Weights of a small transformer language model.
Architecture: rotary positions, biases on query, key and value, tied embeddings.
Training: 675M tokens, 5147 steps.
Each number is 500 + 40 x the weight over its row's rms, rounded and kept within 0 to 999. Layers, rows and columns count from 0. Numbers have three digits each. The size before them is the row's rms in percent of the matrix's.

# layer 11 attention value, 256x512, rms 0.0605, rows 100-199, columns 64-127
104:519466496558470488435537546554504556509503564467514444473412526512507518444471496520555472462477418476487445440562453446521486464532497497506495483567540565503455495471529517459442505527476524
111:517516472527535539509474536526494565468520496449555512434519511442581485473489562541536461483478443520531380556463520512491509521532478464489436524545536456503500517585547477561459506550468563
112:537509518509456530527409472483454504483488537521451514492480515476433539453519548438500550474491507523540553488468477468516470434579492436521470492474486497506524561544462485456529469455512550
110:453450529532530494492498454517467491458507481468559507472601521542473511532456557447548445557533509452511468473480487408455555551549530534560473471516503501437548566478568499536529514481516480
110:537447537482542548554567540507443505451463501466469530508557534529469563477465511510518456593420506478495544529449450460480532478510594469411527461505537512565488533508562538528502537534492376
107:530519464488477573435509461481510532483501562551565541560508589562465496493551448540483455427422462475488497545497536463462490473516490512557486557513529567487512513534515494521528555545513517
109:535581466575472531539459485501541464514519479508470491516506524477532513492542483584497551438468532513488548458476448527466447530531511470539474548564511459511462543549543497465454474437513451
108:491550468530465511509428508519563541600520496543469460527489517508485406490488408557464552440563526487506443529535509473530483550462515490429521545546572573540456560516421508424440545567458455
109:467497453542549560515541533511517596477517500548558542461482509500490501441551589546516468575484509466539538489480478533443497472428515502534498492520535465445486511470496556506486513541459543
109:549471519472545491491403496506559516540484483475472488490507557509512488506495536479517491507470470507532483543565550568425498472534516576506422539510472538535551547494563487535474455484481464
108:588546537441497541517458514496469513486537457497549443517425508543485437494493567479456507503527531551429555477558554489524474527489532494475521493448577534466498551488537436538548461479513537
108:483459484482535498453502556579564518427440550540473450553470560452505494519486560553549470444518511510515523542462529587467501535509482475566535482495578557510493451537529451522498535494546545
106:520463494520487549512439499487479493453453510432503476497498501510526454430501514441461469454538531516512559496513498524574516530520494507575502508473470489506471508428504495535557474495468457
111:550496444471563533455471496486467507520501503509508522441458453515523473516540532503502517483492448463494517486496571511432532537392541473545544508409477416461528497510477529552505460523448474
110:419551527463580585511524518458475484474459413492461488455595445511474436460456478504510540508475465514543536455509568564472553565465450410601431585516607519469440559475451478475462541481537602
109:517434510480498398563555491472516504526479491481558511432520460409512464529479534545469495568469518446545461512418515489481538505510460493434393561542559531521500493465557478504473503487466487
112:529571456545558535454561542533585556549548487432497461519528448546536542459536554563454476481460475496535527497493457424559495428476490499524524493454538447568544493463486587555490544528477495
110:450553455561467481475537472530549412505503548477459493451573517439496486548545476546542460545517526515478517530509462558545511567462549518546435459522557519545493492474495563463482523540519499
104:477505449442477444519472447474425564544463520555469489504481405458539472551523502565445491499435536528529483471442469465489559518427526460531434464424569559420513543524500537576543522532447535
110:480462453565532395475543537440491495491549497502516522481452556466534460460517491498527445457536543481487434506485519529564498413533452542420513461453487534513517517555530490501568498567532484
110:437483498489484459531522548465515517489549487472551516547519518552487452513524488530489469581529462544491429456529539487488490465486475549534528438499499484529512445491514500443547501500482417
110:506530490455489541501456558470519556545481541451528502508538529528503447555578545482457474534524518473481537516519571475521538419491512413470511545495486528444471503499460474475474532524516491
109:502544547468463567544563484463525473520463450494465429543502481422508464477513508423432439526438531523486395443481516509470519551518566482514532506471453437524569421434477502448494521546566453
112:427481509524485611540472471502491522550482512450510529459501461485483407557551502504498533458456471503474509523475476501488431480527376495500543482491460513495452528515448501472510502500558532
107:493470429440456517426446506530514430477528555496447575541530522398450540468522547472525477498498534550498503463517478442499508451436491508445482482482469506459557429513557550491508441491488465
106:551463549538433452463488456563485513417503527527528548490523533491553511554413441541508503530494502479504503458448501466496478548523445517514442473472485501417482512505550480544497568526561440
111:492482517450530514494482498444551507528499503518558521518506550474425450451525545474550477573508538475492487510434526447546533452501513467470547531527592446494517509523496491475443533505476494
109:542565558551441492574466477471478554469495519492572461457492443510504524531492554538508443573480534430522423536498511428571480510462431543566511471436446482568536516489449471474541438520449508
091:474481561540518456479495535489537455468470550509501514468528472506451517476577500422561509434534539426468471513558530551544529475504459445550541486473515512483619464449482483543496558505550545
092:544548476467481485532526508475452560480551517439545592499524518493522488550547518512560493500524461475556491494524470563451449546497529429584531444440501558481464524501510533471551498491537475
093:501475566446455511510558465452523486555529506491544513538478485449482474475531489434515535558451505554453355469518507521509464567425441589506587476473471466458513529520439515545466492489522428
093:509486480496519458498434499478591539529507515425474513476553527578481461493558534486505556520453449541604569488514539537516557425550533548487511529461518584491499487510494498464531510534514447
093:509461508471438547425526547508472486439524461539485545525513473524560479518546481576504446414468522507562540513540460492554551549517573439467465481511446511427438467470525446563538493441550477
092:446460535483483491441492461474529450516545581553464481564522559498467493528481484430524466492486415542499542522499491401553552417588508530427500456468444468430462511468535495534555503479547492
094:487561555522523443438465515536529447503498403502499507492471467459559449519527534459522524460514526462439512497453479510492536507521463520528443426495470465519565496396528452538512526553506368
096:464465524540546487481467506482496469521543467451518524533429488496520456479546572530503489465548466459423546522564476539560461546568577524470508479463432538528467556478485557447493546518504487
094:494559513481554499559526517495506448514441458437501457542434504515484440431468516467455579475476479537502538467481524515554472505504463558420551493520492530589543527522435533538461517468432454
093:497538554512486437538558451507492499452524450422514453454562476471484517548535521533507532417546547536530492517552502480558533484440525505481543503559474510540469486483563553475481434485466550
094:459521479447509572474460519502505450433482555547482558521536493504477514544442523462471510449447450453478501463549435505524554539517499502517454454518474462502489496487528547499499464464469515
092:448561493483458452412535520555444519520517446474481581514521510544558551412495434516488520562467465470489447453473463533503479503534500495498535536536442588442481462522478486455435526544496534
090:571531574479474577557491517477600503439548559494533490593546537584476544476506493534454435487479515532451434439496485474448501474510509531469571460563533449553512521491516447510516505561510475
095:514525536519506458482457525522468485594429489430498524444502405563553500467472456515457540503442472459443437444548434548463527426476482410389585500454516478536500493478410525442472529565444443
095:433506469540554512552518513503442527476513490443447477485451555460483436547488517557576513504500538495493426467455531546464501420518500471515490529496458564483518516524521522458420442532478537
092:516501531471589496591558581537498582510528500563553524440543549489525495512514516464545523532511547537534505485561526494444483440579531486485541524539479476525501505444474516456500458511539537
094:488493525538487433507475521492591493460460443541529465531504521471495470507475443482506533439538552460463465525447425460567489488424506468502566543494544472476474529468539455477436492547447539
095:490519506568424438480441537503444426488453522567497435451443546513495477462475528456462414493451544457512517451490570490566513481530488515473501488450513498502480529503537427487521524490525474
092:540521566457516526438503461516483387463460434509477498536497443539494481467544563524448442498480500498557599496536500498450498455423404491506515489539450548558477484474467487434448447487567557
094:450484486478465521526443535433481514542562553542557518432558502463476447571479537427530546509548502518466448458431480437539462568457463474509511471442487433586558520546541496438432459557508571
096:501565552426456611527470544535526438485482517518476483471467503487512573552498412556555474504516530569458535493543510519447480527552461500535500555517532556546527563571470502449445552538467488
095:507467456514492520424560521484489468583520476395534467451543462481521526449448502509436431458531484468505509496505441449478506524508565421444491499406471536491549443500512541541510459519504522
095:528541469415444453513516506514526503425546442490485439489410563528473578527546541516490432571478514543474456528556459559528563523484496537575443497576549517502476524490536466574475513517470417
094:448520519491492492546461458549551553541504484485482449537503474495493483549512442526412492561547512484480406438499542516544495519563450529525556458531580493451533511444509517498468422525561550
091:501432428446488420551435455568587532592456465526464419533489487483550422473492528523520458504523503471479517478561468513520557498570453494451489508504436466450472443540516520496539497491459523
094:446475446488440516434460504531556451487433524504539570463530460536465438511521549525440496503537492507491439524483493500481442420509499481482513518480474525510519539470480486478506456562514579
090:434464503494547505473529509423561520527443552515492521565529487493500444550581471551444518489444527518486458514434532471542458494526395552445466531541478460474436530499408483584481530535600508
094:556489476491400399547466538518504444485542500552491508451475525533494475439472504516455498519475565496527484511521531470509513445510548563541520488560484505502450502564537549491513452522449544
090:492460502500427497526447498456477408428477511508480467498490481468511431477471527473547467457465473521510452515497521441568466522513570536512517448535492488519429465497483465500453477479490521
092:444492544478572461509486528430513544530560453585483463484470542539560573476559516542497448490533512483484547507438583462426530479567545527549455485523492458451500477551580484536510474491525445
091:466527514541479488525489547491452522522449526505478502460503554461526481523477535571532465450481521523510498521526507527447509516536462604477546527514447558499501544421526470598528537482478467
092:483530432501533510505563465491519520503479500455461502546430485476556512457427520538451520521529464538532487474525469473437454461532523473462506567546487526462588508535561500441518506458527490
092:448514475504529537580459432540477461451499589519502463494507521482456443453529503490491441446536530489508482472507501548543446572440521454431562524557515496471579466559551555517480501507450527
095:491456582472506494585462502524434485543506502565480479463459547481470514536488479530468558515550501480554451490420520514409540457497524451459514500557510504442492476451444495503547541510510461
095:474456519547513509571493527535495488452537459550543469518544500437491524542560474538510512479474406509476484542492437467491491587452500583513482578455440459511416527457522470519493500543501556
090:489466512488485451470428514495523540478518575574475544505533487550520448519511485474513466475545468445453546489518469525447529523507576396458455586496491562496511482516567512509518573440446538
095:503413465544506488495425443443515483457514517550504465524514494481502476477516449519594473489446547541511499496541509440522451423488502425558456440483488530512492499508460569449459511502472552
092:507575442484470537461502477504450574488428600561544481489509455517450464496508451457534481569539529463495525516498555552541518472517409516487467428546506537510458406547445538499554538502600462
095:486498557492597524509517455467507531530480431530482497444431482500477562428489463530540533518440454526457433563561538482570463625443525485427536532476518474503524498490508518528479488521426498
090:435556464431514433529488464527571522453509515557530482523454556469515518512541482532495468538494521450461525522555459423563493469539521530539484490486499459534447481430551462517551559536577525
093:534454504496504509499601498476527571560428485505519536496541572534500497538469436505489491476524445449534433467558481423480483474447549474534531553470462555520488525516542508522447519539572538
093:515532431505425514465442520462466501541443509463540456550465527535517441463485528501493517457552449490495442478547457445458475560482581587504495541529593519462470552542410439521531589535499446
093:485518529476466493523519560534435545398437514551429431567503492426499501471517461556530523478511461487497422496501500485553527541458434540459488505526443531498487454505463480475459537558455566
093:548471564456499515470474447527498553455518499451475464540483510506566467465462533549528553479495500565523522451487521536573536435535510500435531483581444487548554509487522488555510407555466474
095:463492542482554470466505509502517441473486553462531532489552505508488400462459427422512499538463435519470523540481507462493559501546514515466471435501558544524549535429550538503460489456454569
093:442556513584502527537481507448434533509512495432478443509441470465530509503510466553513522540494386547539491523531453511512519476556482477451494446472539536575482580473526482559456463563508477
097:523539465410498472438528490541503458556522524460453401534471459492465480531505459461525522484462564432487540450447508489535509540534534470503556505532528504557443474476576410548457476505492586
093:479476489412512493533468503466491412419498497508476437470583487487532455463517491494488481522551469439513486525455461494481568475515511551494510493546459500568444524441503559487533438446495512
090:526447497545418433491473493511534478490429493593527514467501522493491529553502493454545564473557455516473560480510517513475449518502586563497436476506493563530530518452446541456472537480438404
095:456490521467478541489564451465553489525467484537482527477469483525532541471538547547504462557459487524543462480488466576563456461554495543490496482473470476526438483512522427574516504526470566
096:445476452490530573537420537583480521512538422557451554524496526449529478520509514494477429555431507459505524541490495471420518468509561548387554517459556408471396490534508560456509498486465534
095:521547451545486472553495538505570513503471536521437464511476444523476483548500494536489453523539479439467440503512483521516496483547448509381481431497491457551479481492523507561581546515471571
095:556463538465572536515557550490558450470461426512455513547448555564508468502512498547485463557498469538539450460470498442556526484516474507490555479553460558503554539546527439615556498536534441
094:520497540464524460524549454485440434536520447568494490446537476508463497569473423536594477465515417494500476484456501520554477527520498570573442488542455468539620555603431530552517531508459517
096:471522533535490491499485483520437529479468509510455518442398421502539525557485492498582524573462505452501483549531465542418501446557520501491615555484534568496453485520474535514487450442499560
091:487555498517504442531521435472509541435539496445513580544487430535468479498526514515481461576522522420504560497476545498570493525454527510469538502456494480471507533524460460534459568476518412
093:549476494520503585552435523468505556527533505473495492484446474440476511504521445468536462487511515454469580489537414520514562548458394541508518528484517437447505477473498478547544493505456532
090:532545505506553547552520437465450506574515460501539496488456551530480568495453497417533479553541543524492468552451498530519480389492546551505501457480463547443537485516491483464504517537476468
093:522494497475484413504459532482423518460479557462549536486555537532471462483460559429534573597556510456447563492546490483475506531492584465488526459499476512474497472457471490444500511557485479
093:470447550537499447493428452448524480561512540488478541511501517561584520519521440457494475459552449536570525445529487436604434458556473541488518520497561501474479443468439559464486488517457501
094:445468435487469528481494544522476583495523486497528491489547495473505475466545460420468475427504466473551469454577431569482439554522468489498469540511479498544521543515547482388533538513530522
090:422438481479471501427431459525483498560564454507537491446521499500539520455407483491520489502429531445525547486458515478523472542515489443498481525546509528421525554558530481466435549497502515
092:462473509447484506418478441450452451523440537444504516463527565449538464526541565530525500415507461538469448478569513462441479534465560538522487422520546483478504567537462495489436534580564471
091:437468500577448539522472443510524477533494510544580520533569435538500501471425500467494490523509504546575566444521507512530494524481471501486465539566528478431410467504572472590481476455562531
107:525527480528549484508533447432516510458482500441511480507582442449459556548499448473522539441458511492488564500454553438551478531474395476540493469489564449533483478444438534516442509533458393
110:469517503594509470530560555487448553478490421471483544456467462547562473583519468484538508552519463547539443542469466477560484500520491549532552439498463435536428527469485545550481556501511529
109:574505553485449466419524491550502477579509500415533560533476528446497533570517544527468445521486513550486509467516535556466515506523514442573503542544543417525462479476504531487477540530537478
104:564507446517462520522480445504512550549507461508541514493458480507523514452537468549501492544499511514452479523594430478456553437495484580517478509526544486438458530484488543534455486495475427
109:464473538457546501552446470464563526474526518487477532531507531436528530484463509505476525561552491538444450566507496455554538528481543534496448551501490480547528483471519547497514500468476577
106:510560530512421487560469469433529526447446462507488440534557539498499525479570516456489487447531477462460503464481508459499492547552446530447503456515537436521466502550543431435494523493514468
106:522523562488585503482503501494538574529550470518468556516507464487552505524491537433522546461466553481457410513508428483493529496587587467425507479522514553483457469457504533592462516475457532
106:448512480491417499509502536470507563558458513552544442565474481485465546450519573541533511515521507506549493528508535494512489477536511553574454434452531530462531444500518464490542493514504470